Part of a small language model's weights: 9 layers.
Each number is 128 + 24 x the weight over its row's rms, rounded and kept within 0 to 255. Layers, rows and columns count from 0. The size above them is the row's rms in percent of the matrix's.

# layer 6 MLP up, 2048x256, rms 0.0776, rows 980-1032, columns 0-63
size [115 110  96 100 103 101 109 120 116  92  94  87  90  97  93 132 105 108 112  71  99 111  62  63 119  84 116  96 107 100 113  61  89  87 102 110 100  91 111 112 108 108 106 117  98 100 110 109 103 107  85 110  96]
[[112 133 121 143  90 127 132 125 115 109 113 141 128 121 110  79 124 156 126 146 167 122 119 127 154 165 194 118 186 136 131  84 152  52 125 128 128 135 118 123 116 117 135 162 144  33 133  95 135 152 145 118 133 152 110 148 125 119 123 137 150 141  94 182]
 [133 127 124 118 116 117 115 136 106 127 131 150  95 171 111 129 132 146  81 148 110 179 117 143 118 141 109 113 126 105 111  69 125  97 134 140 115 106 135 125 152 131 100 142 154 109 126 131 137 130 148 116  91  98 133 114 109 140  98 129 119 115 139 188]
 [134 127 137 136 138 115 105 128 145 110 105 147 136 175 141 102  95 180 129 150 150 166 126 158 151 124 110 135 111  95 117 104 121 101 162 124 138  88 123 135 170 136 120 162 115 104 118 148 142 130 139 152  85 112 154 178 131 137 128  89 116 102 122  99]
 [132 124 119 141  96 120 112 139  68 115 110 111  87 158 113 108  83 132 135 134 155 133 143 136 164 122 149 128 137 155 158 129 137  75  85 127 153 145 128 136  95 117 131  80  67 116  99 122 136 147 176 146  93 150 139 123 176 174 145 135  77 128 111  96]
 [109 119 108 117 105 116 134 104  88 112 113 128  85 134 122 110 148 161  96 103 148 159 122 112 143 131 154 118 167 174 143 112 125 114  95 132 128  90 127 154 126 113 125 116 129 125 123 127 129 168 127  79 114 170  76 135 166 138  95  83 127 110 130 126]
 [136 162 123 131 114 120 144 127 107 120 100 125 120 166 111  95 142 150 139  95 122 123 114 150 113 114 127 136 107 108 144 156 131  55 113 115 152 111 146 157 111 126 128 121 144 105  91 168 152 125 138 128 105 129 126 132 199 197 145 159 115  88 111 108]
 [131 132 114 132  95 130 119 128 123  89 112 129 131 126 143 121 118 113  97 113 149 133 155 155 107 141 112 123 166 145 114 107 115 100 125 187 112 139 113 143 110 149 106 154 127 138 127 161 122 107 123  50 145 132 118 154 128 137 158 141 129 101  87 116]
 [101 163 133 147 117 114 108 167 104  95  92 121  72 184 113 138 111 135  91 149 125 138 106 130 128 111 144 159 103 137 102 124 142  90  73 130 121 114 190 160 143 117 113 136 119  96 117 127 118 128 126  98 121 130 130 129 126 175 167 148 114 113  93 110]
 [161 166 108 117 125 155 104 119 122 118  99  95 154 163 186 141 151 148 124 130 125 138 146  80 151 122 135  99 122 128 158 142 124 103 133 156  87 145 160 112 139 161 123 103 176 105  73 133 133 131 130  86 115 137  89 131 154 156 100 129 137  91 125 146]
 [129 144 125  73 123 107 111 121 121 124 125 131 133 178 158 127 113 111 135 160 131  99 135 127 184 117 179 122 158  73 160 154 126 125 161 130 159 152 150 130 126 180 142 129 129 149 133 137 130 127 169  75 107 158 122 148 164 103 109 102 128 150 133 122]
 [112 115 166 155 129 136 101  93 101 130 113 170 120  99 147 117 108 133 146 141 116  90 117 131 128 108 169 136 159 146 149 118 131  95 141 169 158  73 170  78  73 122  93 127 129  99 146 121 118 122 123 154 126  87 128 132  98 127 151 119 159 128 127  99]
 [117 154  79 156 120 133 136 156  76 162  91  92 151 173 167 121 171 185 141 174 130 121 163 104 147 173 147 169 107 103 154 101 133 104 132 127 115 123 136  90  82 132 144  93 140 158 126 156 132 116 133 124 121 136 105 137 164 190 111 130  85 130 151 121]
 [132 151 118 125 110 130 118 133 124 136 131 133 112 131 127  68  80 100 114 162 148 138 136 152 148 152 138 113 138 146 142 147 114 105  98 117 115 116 161 135 179 143 188 123 131 127 117 119 115 116 102 133 111 156 132 149 116 102 126 123 139 124 132 124]
 [114 128  95 143 143 128 133 132  81 119 104 102  99 148 143 116 152 128  80 127 104 168 116 131 140 149 109  84 126  98  54 142 142 123 101 127  97 161 125  95 109 133 136 140 122 150 113 173 119 141 123 109 146 111 123 105  95 119 162 132 136 100 155 130]
 [114 142 119 120 128 126  65 119 114 123 123 123  84 167 198 133 145  92 115 119 163 116 121 116 143 146 164  97 135 129 142 127 162 113 124 145 165 133 181 135 107  96 161 144 140 165 131 184 150 150 162 120 120 104 112 116 145 119  74 106 131 113 112 123]
 [142 168  92 131 111 111 133 147 141 138 116 108 146 128 131 142 143  95  84 161 122 143 158 123 114 153 154 168 122 133 124 168 119 136 119 139 165 136 104 114 139 115 176 142 143  78 114 139 138 117 170 118 140 115 126 175 127 146 163  90 117 120  92 128]
 [121 132 138 177  79 123 127  96 148 141 105 140 102 158 149  97 102 132  68 151 109 143 184 120 123 176 134 132 152 176 127 134 113  91 119 114 150 128 150  99 138 158 154  91 164  81  87 150 137 140 151 127 112 123 139 132 103 110 121 112 142  50 111 131]
 [123 118 100 114 126 141 133 141  97 136 122 130 123 121 117 100 164 144  96 118 110 150 144 172 116 148 138 125 112 130 113 119  80  90  94 127 109  96 164 113 151 124 173 117 124 108  58 146 121 185 108 108  92  98 163 139 140 143 109 125 124 157 112 148]
 [145 162 119 110  95 115 122 151 115 129 111 100 133 175 139 115  97 177 117 149  78 131 131 142 134 167 134  90 118  83 171  93 140 119 137 133 121  42 147 101 130 220 147 102 131 133 123 103 115 122 160 109 114 167 142 123 172  87 139 116 122 123 139 140]
 [133 168 103 120 137 145  91 146 125 114  96 116  95 152 150  90 137 127  92 136 158 156 126 104 132 134 101 121 172 129 124 109 143  91 161 133 135 112 136 118 144 170 146 110 130 101  96 102 119 146 155  92  90 148 136 183 127 126 151 100 136 125 119 149]
 [130 142 114 106 112 101 109 113 109  86 113 111 144 127 115  97 101 146 123 140 114 139 103 140 144  97 130 114 117 123 115 126 143  89 136 122 138 133  91 118 120 116 109  95 109 135 110 137 120 151 127 138 112 105 124 162 151 134 153 128 124  80  99 163]
 [113 120  96 127 111 117 116 146 131 107 100 112 105 120 108  90 101 132  93 139 134 161 142 143 144 113 175 132 151 114 120 153 140 106 106 102 110 147 155 155  95 198 165 118 151 125  95 129 143 126 125  88 123 156 103 118 161 107 154  99 112 112  98 132]
 [128 154 125 136 105 108 103 126 101  99 112 123  95 137 136 103 128 156 110 140 109 164 128 139 139 163 161 121 147 136 115 120 146  81 114 129 131 111 136 121 108 191 184 151 131  91  81 150 148 154 157  78 111 144 113 119 151 137 143 145 124  80 131 171]
 [135 177  84 107 121  94 106 130  97  85  73 108  89 162 147 100 154 150  77 145 128 152 154  98 134 169 131 129 135 123 125  58 134  65 124 140 148  88 124 114 156 175 141 125 106 108  97 139 124 168 163 103 117 123 113 158 151  97 171 130 119 132 102 134]
 [127 161 141 119  95 131  98 124 154 103 117 122 126 135 127 111 147 112 113 114 148 115 128 108 126 118 102 132 201 155 139 125 119  61 116 134 129 101 176  93 140 144 118 117 103 140 141 134 126 153  94 120 143 151 122 171 113 102 122 130 135 141 131 169]
 [134 120  98  86  97 117 127 177  82 127 120  96 122 127  76  95 124 197 141 136  79 101 114 132 104 128 151 169 105 142 129  65 151 135  72 118 105 133 107 142 133 159 139 134 107 149 141 134  97 102 125 110 110 149 135 125 144 121 113 120 110  93 135 144]
 [102 147 121 159 126 146 105 176  71 120  85 118 126 151 150 152  96 125 156 146 150 126 186 153 100 136 136 128 122 142 145 156  82 106 111 136 150 125 148 132 142 156 139 125 101 137 105 170 123 125 117  97 123 104 122 108 110 130  95 120 141 139 113 164]
 [125 189 126 124 131 124 125 125 122 109 115 161 165 136 134 126 113 151 123 157 136 124 157 144 147 130 142 135 141 152 142  97 123 120 130 166 139 124 133 128  99 151 112 129 166 147  98 155  81 149 129 107  91 123 121 152 163 145 129 123 101 146  74  94]
 [132 150 100 135 105  95 144 140  78 134 131 129 120 120 194 114 132 190 102 115 125 193 162 107 145 123 133 164 137 154 122 122 150 131 144 138 140 131 159 132  99 144 121  93 163  79 163 129 132 112 115 112 128 102 130 152 133 108 157 138  98 105 129 149]
 [ 91 127 110 149 116 131 112 145  93 110 121 141 101 147 112 141 105 169  88 150 100 128 119 146 106 152 150 146 162 142 124 130 142 102 142 169 139  76 158 117  93 142 117 146 146  67 126 116 136 154 186 150 126 147  79 135 125 106 128 159 112 133 143 170]
 [160 123 128 140 121  95 128 129 115 109  97 123 129 101 167 112 111 140 115 115  85 176 127  88 155 115 177 113 164 152 120 139 124 112 121 138 151 134 134 125 125 169 103 148 134 139 127 132  98 100 127 124 115 117  88 144 150 104 121 126 165  85  99 120]
 [157 216 117 131 134  84  84 156 127 109  67  99 118 172 143 105 163 127  82 143 121 156 151 127 137 156 136 149 160 122 144 119 141  88 107 131 134  98 123 116 128 143 144 125 117 141  90 123 134 164 146  86 134 126  85 148 159  94 154 104 142 128 131 151]
 [109 140 107 133 106 123 124 129 115  93 103 118 168 170 126 172 149 142 113 168  79 101 144 167 109 122 134 154 127 153 148  51 131 129 138 148 150 150 120 128 118 156 114 165 137 148 137  97  75  97 108 136 128 122 119 147 122 144 157 112 124 190 126 133]
 [117 142 122 109 140 157 108 122  88 107  75 111 117 106 128 105 156 120 142 124 115 133 144 118 109 108 117 129 146 108 179 113 181 146 149 160 112 118 132 135 112 119 158 119 110 143 162 132 142 170 157 148 140 129  67  97 141 123 164 107 102 102 126 125]
 [161 168 125 131 120 141 108 155 123 129  90 117 141 129 145 102  90 142 137 108 111 122 171 100 115 136 150 110 143 122 138  86 159 126 134 148 150 118 136 165 125 151 148 110 115 131 135 128  89 158 143 119 144 150 106 124 115 153 125 127 116  94 104 155]
 [104 160 151 140 154 143 117 152  93 101 107 118 149 172 115 162 139 172 138 155 171 126 191 129 151 135 113 153 110 115 115  78 128 130  89 147 118  86 125 162 136 108 124 111  92 116 135 128 139 179 130 127 114 175 101 153 129 157 137  93 130 103 137 109]
 [103 147 141 114 104  93 110  89 137 118 129 158 142 130 153 157 112 151  85  86 121 130 117  94 139 160 135  93  93 123 137 123 104 109 120 171 143 118 148 156 110 145 135 148 161 137 117 101 114 138 142  94  86  70 143 125 158 125  81 145 130 102 127 129]
 [138 164  75 111 125 116 129 148 136 142 144 107 121 129 120 140 134 160  91 132 128 138 116 117 153 119 127 147 150 107 107  82 106  81 120 143 120 117 143 117 131 142 121 162 131 164 126 158 145  88 148 107 102 124 133 156 154 142 151 140 111 121 121 154]
 [110 133  82 147 114 134 124 136  83 102 100 110 113 134 112 103 142 126 121 162 134 173 170 143 107 157 110 128 163 120 123 129  96  95 176 130 139 167 132 130 131 168 135 123 144  83 108 171 108 123 139  90 113 150 133 102 135  96 137 107 109 126 104 122]
 [103 120 153 126  90 131 127 129 132 131 116 121 123 146 106 142 126 168 109 135 149 156 136 120 120 158 170 109 134 137 114 143 129 114 112 134 129 122 187 128 124 145 114  86 107 156 146 142 155 116 117 103  99 144 141 173 124 140 135 141  94 100 149 119]
 [104 133  96 111 139 148 136 127 101  92 109 120 154 112 108 111 144 121  83 118 111 129 168  85 136 112 120  84 118 190  95 111 115 122 146 138 179 138 124 131  97 136 134 122 144 114 112 108  71 103 109 148 116 166 105 124 147 153 132 145 140 140 118  93]
 [158 123 131 119 113 116 123 135 139 137 107  96 113 104 128 151 128 168 144 155 140 135 151 139 138 146 137 155 128 146 116 129 127 128 162 127 127 113 120 137 120 157 156 106 178 120 140 152 147 119 124 143 135 114 154 155 127 114 148 164 118  87 176 140]
 [126 162 119 112 148 137 124 165 142 103 106 138 136 151 149 138 161 153  62 116 114 143 158  97 141 140 110 141 118 139 103  77 123 133 106 101 115  88 136 108 180 145 140 150 121 124 102 127 173 106 173 127  95  90  87 130  99 127 100  90 115  92 142 131]
 [143 135 114 116  82 110  99 135 134  89 117  74 111 121 133  76 141 108 135 126  86 156 133 160  91 124 101 127  95  84 113 123 136 132 134 146 125 127 123 110 144 145 109 100 136 123  63 158 122 130 124 112 130 153  73 125 185 120 147 102 132 128 137 165]
 [149 159  93 142 134  96 110 143 171 110 135 143 127 205 139 143  86 141 119 141 140 164 144 135 107 133 104 105 109 128 153 101 113 105 101 141 144 145 120 105 129 129 114 144  79 120 127 102 151 143 115 105 122 141 135  97 129 150 153 124 135 132 136 104]
 [173 133 155 156 107 120 132 127 139 125 127 148  89 134 116  99  97 121 122 143 123 107 153 165 167 171 180 184 137 125 147 127 121 117 137 176 116 111 150 138 142 143 129 134 116  80 106 154 148 119  97 122 117 142 171 130 110 108 130 113 146 124 163 139]
 [157 167  84 116 111  73 129 152  94 118 120 100 137 145 131 102 113 126 126 190  91 138 119 114 123 132 162 143 174 148 161 101 145 123 100 115 153  92 139 103 142 148 155 146 132 108 106 174 114 169 155 147 108 176 128 160 123 118  97 112 151 141 100 110]
 [122 132 101 144 117 126 126 159 118 148 108 125 122 152 128 116 134 192 136 124 132 144 136 109 115 139 117 144 144 157 109  91 149 103 106 131 144  89 129  86 151 145 125 164 138  83 134 135 117  96 125 157  92 141 112 163 105 146 139  98 163 134 146 155]
 [153 146 101 130 145 105 129 138 110 118 125 117 121 100 108 150 123 110 137 129  78 131 111 133 135 138  99 138 142 122 100  87 129 108 138 134 123 129 153 104 134 139 131 159 154  84 140 130 138 123 134 107 130 122 157  90 129 110 148 135 117 149 135  89]
 [132 141 117 133 123 102 132 160 140 103  81 132 138 153 109 126 148 117  69 129 131 116 123 115  91 130 159 133 118  94 117 155 169 149  89 138 176 111 166 147 140 175 139 127 123 117 106 114 166 149 140 115 127 110 154 153 149 156 147  94  75 128 103 148]
 [106 166 111 133 124 156 100 121  98 122  94 139  84 148 166  73 168 138 134 132  74 157 160 102 167 151 111 164 126 142 126 122 136 101 115 186 136 101 139 138 128 132 162  99  83 111 106 146 143 137 146 142 118 140 121 153 118  98 107 138 124 111 121 131]
 [177 140 118  94 128  66 128 118 163 124 115 122  76 140  99 158 106 147 114 160  99 122 127 119  99 115 153 132 158 116 133 110 166 130 136 122 166 108 146 105  89 117 122 128 138 129 105 150 133 141 140 124 130 162 132 160 143 136 147 107 126 132 107 108]
 [146 110 110 119 113 143 121 126 137 112 124 107 145 104 167 126  99 124 145 126  87 135 117 137 119 201 135 163 109 171 104  78 129 121 108 151 135 102 128 115 150 114 143 114 162 151  87 122 109 103 124 119 174 128  82 139 125  85 124 161 151 141 103 154]]
# layer 6 MLP down (transposed), 2048x256, rms 0.0716, rows 980-1031, columns 0-63
size [115 109  97 101 103 101 117 112 116  96  94  91  96  98  93 131 104 109 119  73 105 105  65  54 114  94 119  88 114  92 111  58  93  90 104 110 104  94 115 111 108 108 104 120 101  97 106 108 100 106  77 107]
[[127 140 134 137 136 143 133 136 118 138 120 122 150 150 109 119 105 148 158 161 108 123 130 141 131 176 115 140 112 161 138 126 159 153  81 156 129 121 108 135 137 152 140 144 134 101 129 158 156 127 109 183 132  82 153 121 126  96 146 119 123 178 180 112]
 [140 144 123 111  75 122 113 119 128 111 114 118 109 151 104 100 169 151  89 169 145  99  77 147 107 158 113 147 122 118 100 133  92 127  95 104 101 163 140 108 120 110 128 106 167 152 133 112 147 152 109 159 110 131 112 105 139 147 132 109  96 170 117 141]
 [ 97 136  91  92  69 159 109 138 107 114 110  72 101  71 142 130 119 130 177 143  94 125 145 119 102 102 148 116 131 148  83 119 133 119 138 154 118 125 108 112  96 142 134 115  85 135 107  92 125 165 129  99 131 121 127 110 138 151 135 145  87 122 141 155]
 [105 117 150 135  67 131 124 114 139 123  98 134 103 140 191 147 121  94 165 118 157 162 154 189 109 124 136 121 108 127 111 125 133 124 134 124 123 117  71 151  88 136 169 132 141 175  94 147 106 123 128  99 155 117 115  89 107 154 121 116 140  93 141 128]
 [143 149 117 142 105 123 104 108 133 116 125  96 130 122 168 132  81 142 172 135 137 151 131 119 114 126 142 120  97 116 117 154  76 141 156 111 130 134  96 127 134 129 135 115 138 124  55 114 131 114  85 135 114  71 124 168 153 121 151 127 164 146 136 158]
 [107 131 150 138 120 167 155 131 135 124 102 140 160 125 118 184 153 133 180  92 109 137 150 143 125 117 120 155  71 117 184 143 128 147 125  80 109 107 142 125 125  71 105 139 114 110 132 135 129 159 104 162 155 123 137 137  66  83 134 146 150 101 141 156]
 [133 106 105 165  99 118 152 131 121 120 124 114  96 116 119 156 121 126 102 150 151 110 147 146  85 129 148 111 110 133 118 116 116 128  94 119 121 127  93 119 121  95 142 152 142 143 154 142 127  85 133 132 125  91 156 130 119 144 122 108 102 131 119 112]
 [ 98 110 146  64 158 154 152 130 104 141 131 121 120 129 106 125 170 131 169 156 105 151 141 105 133  73 111 138 155 174 132 145 114  97 169  87 137 130 117 132 165 104 172 174 106 125 114 119 123 115 135 103  91 113 178 113 120 168 134 114 138  98 153 167]
 [119 139 118 108 153 126 123 131 122 129 114  99 142  90 126 164 123 153 121 153 113 166 120 144 109 158 162  89 134  84 146 147 153 129 177 114 138 125 115 104  86  96 131 114 175 127 196 104 144 118 159 160  93 166  94 118 126 174 126 136 141  90 122 155]
 [130 161 118 127 136 169 151 156  85 125 115 120 117 118 102 145 113 168 118  98 149 136 101 196  72 118  59 117 107 142  78 120 119 126 133 164  88  98 159 135 112 141 159 118 131 140 147 130 140 140  91 123 170 130 149 141 142 125 155 165 111 170 136 106]
 [201 128 161  99 147  41 112 132 134 149 144 124  95 141 123 135 110  94 166 150 152 158 147 109 132  94 154 101 127 105 139 146 106 125 145 129 163 106 150 131 139 139 132 132 124 138 141 152 113 131 155 147 140 123  93 123 174 133 118 123 165 135 142 111]
 [ 99  97 155 114 127 117 138  90 143 173 147 117 122 108 121 142 141 126 118 139 129 122  96 168 131  87  92 156 109 153 127  97 159 111 166 158 134 161 159 133  98 127 144  88 108  74 120  93 111 114 143  93 107 108 125 164 121 109 151 162 126 119 112 144]
 [117 157  88 124 137 145  98 146 101 135 122 100 113  92 137 107 146 170 111 117 116 171 155 143 115 139 124 116 125  99 105 110 165 143 123 117 103 121 123 101  94 158  86  46 124 114 129 133 132 104 133 133 109 105  99 123 183 147 165 182  88 112 155  74]
 [146 121 125  97 150 119 142 115 151 122 125 100 139 169 138 141 134  95 132 106 109 130 157 175 136 119 148 145 143 150  91 118 108 124 159 140 101 146 140 162 140 103 126 160 108  95 148 120 157 128 148 113 128 163 141 133 155 150 156  77 124 104 113 153]
 [ 99 148 136  94 142 157 145 162 164 127 162 122 128  88  80 126 161 124 123 114 106 113 118 156 136 139  70 107 134 126 128 125 133  98 132 146 133 117 134  94 131 154 106 120 107 119 134  64 138 112 114  86 139 177 150 123 147 105 171 155 118 105 136 129]
 [101 110 119 124 104 134 141 163 138 125 114 129 125 148 105 140 131 137 113 105 142 117 157 126 107 156 102  94  96 139  88 109 127 164 146 154 143 142 119 154 119  98 170 165 145 122 125 162  71 131 137 174 189 138 122 136  92 129 164 124 166 132  96 101]
 [127 166 132 141  94 112  95 166 148 106 106  77 128 142 133 173  71 114 178  98 127 131 149 122 155 104 126 103 147 151 142 157  92 108 140  74 119 155 112 147 143 136 192 165 166 134 123 125 106 159 116 130 138 156 148  96  89 127 137 148 132 146 135 165]
 [104 100 147  90 114 147 119 103 134 121 109 140 128 129  95 141 102  73 133  96 114 115  80 115  98 120  95 121 102 165  97 133 125 131 136 161 114 140 129 158 110  93 172 105 123  95 127 131 101 143 144 160 122 173 169 135 112 128 104 107 126 147 128  90]
 [116 116 118 119 127 125 138 127 125 171 142 111 138  80 141 141 131 129 121 142 110 111 134 136 121 113 120 139 126 125 110 171 128 107 134 139 113 141 111 166 109 117 161 104 178  92 172 116  95 137  72 152 162 156  95 129 132 132 134 149 141 144 135 156]
 [141 131 116 152 130 142 139 123 127 155 131 139 120 145 152 142 119 131  97 187 131  95 145 140  89 152  87  94 116 117 126 132 118 154 106 111  97 133 145 134  90 127 143 107 106 139 140 147  92 156 138 134 105  89 122 126 128 129  71  91 152 130 119 146]
 [101 105 138 158 130 133 129 116 148 122 121 146  96 143  91 163 139 114 162 127 144 160 108 129 127  91 136 109 159 153 101 134  70 128 116 162 123 105 129 139 142 149 126  69 111 133 149  74 125 101 113 110 106 120 170 113 118 118  82 147 128 110 136 145]
 [144 145 109 123  95 134 125 154 129 140 141 129 141 138 136 137 186 158 142 149 158 123 154 122 112  93 135 101 112  98 109 135 130 136 116 153 100 117 146 132 132 165  80 129 127  91 102 137 139 167 119 172 124 116 128 114 177 151 119 152 164 114 107 110]
 [111 113 115 105 123 173 141 136 113 131 136 122 121 123 136 130  86 108 142  42 149 144 165  95 128 155  67 139  98 153 107 183 108 183 138 121 161 139 124 117 129 133 160 120  90 165 143 122 114  74 121  97 157 149 108 126 134 133 131 173 157 142 140 149]
 [126  97 120 126 163 137 132 105 126 114 136 166 103 138 146 124 114 151 109 112 119 152 114 129  93  75 119 142 104  88  96 139 164 151 148 100 134 143 104 101 105 149 136  90 118 127 145 111 121  80 103 164 102 114 166  98 106 165 154 114 149 126 128 110]
 [161  79 168  91 164 110 126  51 116  99 103 115 125 166 138 128 137 164 132 106 118 144 170 113 112 107 148 133 155 133 147  97 107 125 110 118 174 153 129 143 130 120 128 170 115  99 106 115  93 120 131 137 181 129 123 124 140 151 119 129 137 126 153 130]
 [100 139  98 122 121 129 117 127 169 106 114 134 155 135 113 108 110 103 157 140 137 136 127 149  85 136 146 162 145  93  73 143  75 141 134 173 108 140  63  99 129 127 145 160 130 109 108 117 138 140 122 131 137 133 134 114 121 148 101 126 103 160 132 153]
 [176  81 126 168 105 122 154 160 147 111 109 101 139 128 106 105 135 133 150 111 138 143 135 134 118 123 133 147 168 121 128 104  97  96 115 127 182 124 152 106 102 125 109 144 142 143 196 117 119 152  94 108 103 149 133 192 154 108  97 111 118 142 141 102]
 [109 139 137 115 145 103 128 136 119 125  90 134 122 112 108 135 173 158 167  90 128 139 129 144 136 154  91  90 130 142  97 114 117 118  93 133 134  76 115 118 129 137 130 146 123 110 131 178 109 106  96  84 192 141 136 157 117 163 151 124 128 123 119 126]
 [126 118 133 141 142 120 129 103 124 116 128 124 109 105 134 111 118  94 192 124 135 120 122 173  95 230 184 101 126  78 128 137 119 156  98 129  89 162 132 164 151 136 123 128 119 118 129 118 141  79 139 116 165 139 111 115 116 146 119 122 171 142  99  96]
 [110 137 130 117 171 158 127 114 125 111 140 127 109 130 153 136 145 151  95 168 149 122 139 145 140 125 131 149 141 134 122 140 137 118 110  85  93 119 115 180 160 101 135 160 134  83 119 108 117  69 139 130 154 109 164 155 122 123  99 178 126 150 161 135]
 [131 133 134 129 103 151 140 124 137  78 138 126 121 133 148 112 154 109 130 149 129 116 116 117 150 108  82 130  94 121 138 163 139 136 154  80 125 157 191 117 164 161 138 174 135 141 121 107 125 151 107 155 125 145 185 117 114  98  80 125 166  72 123 150]
 [123 135 131 147 118 113 121 144 148 145  99 154 137 182 100 130 153 139  92 145 132 155 137 150  97 109  75 172 102 199 112 143 140 164 161 100 128 111 139 156 110 138 144 123 142 132 141 153 126  93 133 155  83 145 167 108 134 142 126 134 130 155  94 135]
 [119  93 113 124 136 106 141 107 154 145 167 162 152 111 142 171  62 143 157 123 129 137 137 109 162 103 109 123 145  99 146 143 104 142 125 145 121 145 120 145 149 153 158 128  70 103 118  78 133 153 123 157 133 138  93 134 130  97 119 147 144 125 105 114]
 [153 131 125 151  96 110 142 120 138 127 153 159 144 141 119  92  79 129 153 135 172 119 122 142 138 147 122 155 114 132 103 108 102 112 107  95 122 148 135 114 171 124 135 129  92 162  76 144 122 134 127 104 117 137 144 118 107  72 117 141 174 137  92 127]
 [ 86 103 120 109 172 133 125 113 125 176 147 137  92 161  89 130 129  87  90 134 117 182 133 167 113 166 116 135 123 151  88 103 149 169 166 106 116 123  59  87  78 121 157 156 143 143 132 127 105 114 158  86  93  74 148 113 142 109 114 119 172 136 134 108]
 [141 130 109 163 112 108 109 127 143 143 132 114 165 135 133  74 136 127 133 143  87 152 119 146 112 176 132  90  89 121  97 108 126 134 116 131 136 113 151  86 120  84 108  94 123 167 199 112 122 111 126 102 135 142 171 148 102 169 138 108  91 112 122 116]
 [121 133  90 165 148 144 147 153 139 123 154 161 133  82 182 106 175 152 125 115 102 164 107 113 116 125 107 153 117 155 117 113 145 135 107 117 176 130 142 147 132 117 159 188 157  85 134  87 124 128 123 170 125  69 100 108 138 131  98 179 152 107 112 114]
 [136 164 109 100 120 160 133 140 102 155 146 109 115 132 103 178 159 162 134 129 183  96 113 164 103 127 146  87 132  87 118 143 132 164 160  69 122 138 151 123 110 146  88 101 111 114 146  69 167 156 123  90 174 134 152 152 159 148 167 136 152 139 151 135]
 [137 172 122 151 117 167 125 132 105 170 131 138 146 128 123 111 160 155 135 168 120  98 164 150 108  94  92 103 146 164 123 155 118 108 150 160 125 118 128 145  98 127  88 119 115 137 136 134 143 152 124 115 145 129 146 131 155 149 146 167 166 114 131 136]
 [168 120 127 113 156  91 111 146 143 119 134 101 164 134 129 154 111  96 119 110 164 130 122 116 137 138 134 155 141 153 154 122 103 128 139 146 124 167 112  61 139 159 113 132 136 121 128 130 155 152 130 134 108 127 125 154 105 166 100 133 165 156 115 135]
 [115 117 126 139 146 128 132 127 131 126 146 130 146 116  82 144  83 112  97 117 125 114 105 155 119 119 120 102  89 146 130 146  92 106 127 105 129  94 126 115 166 188 133 148 134 122 160 118 133 125 140 152 120  90 139 146 127 125 131 134 119 156 119  93]
 [126 106 101 162 107 155 135 141  94 109  92  96 167  90 159 128 141 154 116 122 132 145 104 130 161 126 131 126 133 154 132 159 119 115  90 113 142 115 133 138 127 154 166 129 123  92 154 111 119 135 119 136 148 163 139 106 110 139 123 153 136 110 136  86]
 [128 128 141 122 105 134 153 140 108 115 100  91 144 120 127 134  65 129 173 126 152 100 140 140 120 158 138 112 110 157 124 165 122 142 115 156 133 150 132 172 120 152 134 159 119 149  91 148  91 166 119 144 102 139 131 161 105  55 104  97 101 127 109 148]
 [124  88 158 111 169 123 107 131 149 156 141 140 134 101 152 175 122  91 147 118 131 106 153 167 143 105 144  98 102 141 138 113 145  91 118 162 127 147 137 182 124 115 178 124 134 148 151 129 141 149  82 122  88 126 147 190 152 125 162 147  97 125 144 146]
 [123  93 126 142 125 148 147 136 123 152 138 115 107 128 131 145 122 136 133 169 121 128  97 141 119 138 131 168  65 135 130 121 106  95 114 158 220  93 123 125 142 144 155 164 115 104 148 135 115  73 122 103 112  96 133 106 139 129 121 153 120 128 133  96]
 [148 111 153 195 153 131 116 108 138 138 178 156 110 131 124 113  92 132 158 122 108 117 150 141 151 126 173 141 165 102 131  99 121  85 145 161 159 135 164 161 146 133 151 138 142 106 144 129  86  73 115 121 149 168 159 136 136  98 141 144 162 160 204 126]
 [113 156 141 110 146 146 124 141 121 149 147 107 162 170 111 100 127 132 144 112 149 136 106 100 109 104 128 111 112 111 143 152 125 168 150 101 124 162 113 143 116 145 108 120 172 152 127 108 116  72 120 151  70 124 152 147  74 126 101 139 180 112 122 153]
 [146 124 117 147  97 166 135 142 127 111 131 144 127  81 124 105  92 159 121 126 108 179 107 129 151 164  96 113 149 172 155 118 114 126 152 127 102 123 141 161 240  83 107 106 174 167  96 127 112 140 105 133 179 164 131 137 112 128 111  98 170  96 137 150]
 [104 126 167 155 132 108 140 106 152  92 110 137 121 120 136 118 106 130 145 118 133 148 136 166 112 131 114  96  75 104 118 158 123 125 146 154 120 101  88 120 145 130 132 167 123  99 126 106 129 130  90 144 102 169 115 105 120 156 154 150 143  64 171 102]
 [150 138 121 112 155 132 160 136 160 114 128 119 102 143 125 103 124 128 112 148 102 171 136  95 111 124 176 158 124 149 124 180  97 107  97 120 139 168 139 130 133 158 148 142  80 149 103 132  79 127 146 124 117 111 123 110 154 116  77  72 107 138 163 126]
 [129 108 127 130 120 115 105 133 151 141 101 135 111  89  92 138 128  98 168 124 116  94 126 128 149 126 106 134 142 167 147 146 109 155 148 152 164 128 131 123  84 172 175 136 114 127 105 161 132 114  76 138 153 122  93 161 111  88  99 149 126 156 109 133]
 [160 147  80  76 110 126 127 162  91 152 153  89 138 133 103 114  99  94  97 130  90 119 135 155 101 158 147 127  91 129  94 145 112 156 145 119  62  98 105 112 111 127 122  68 127 109 171 135 114 103 128 148 127 132 155 122 129 109 138 136 164 126 108  87]]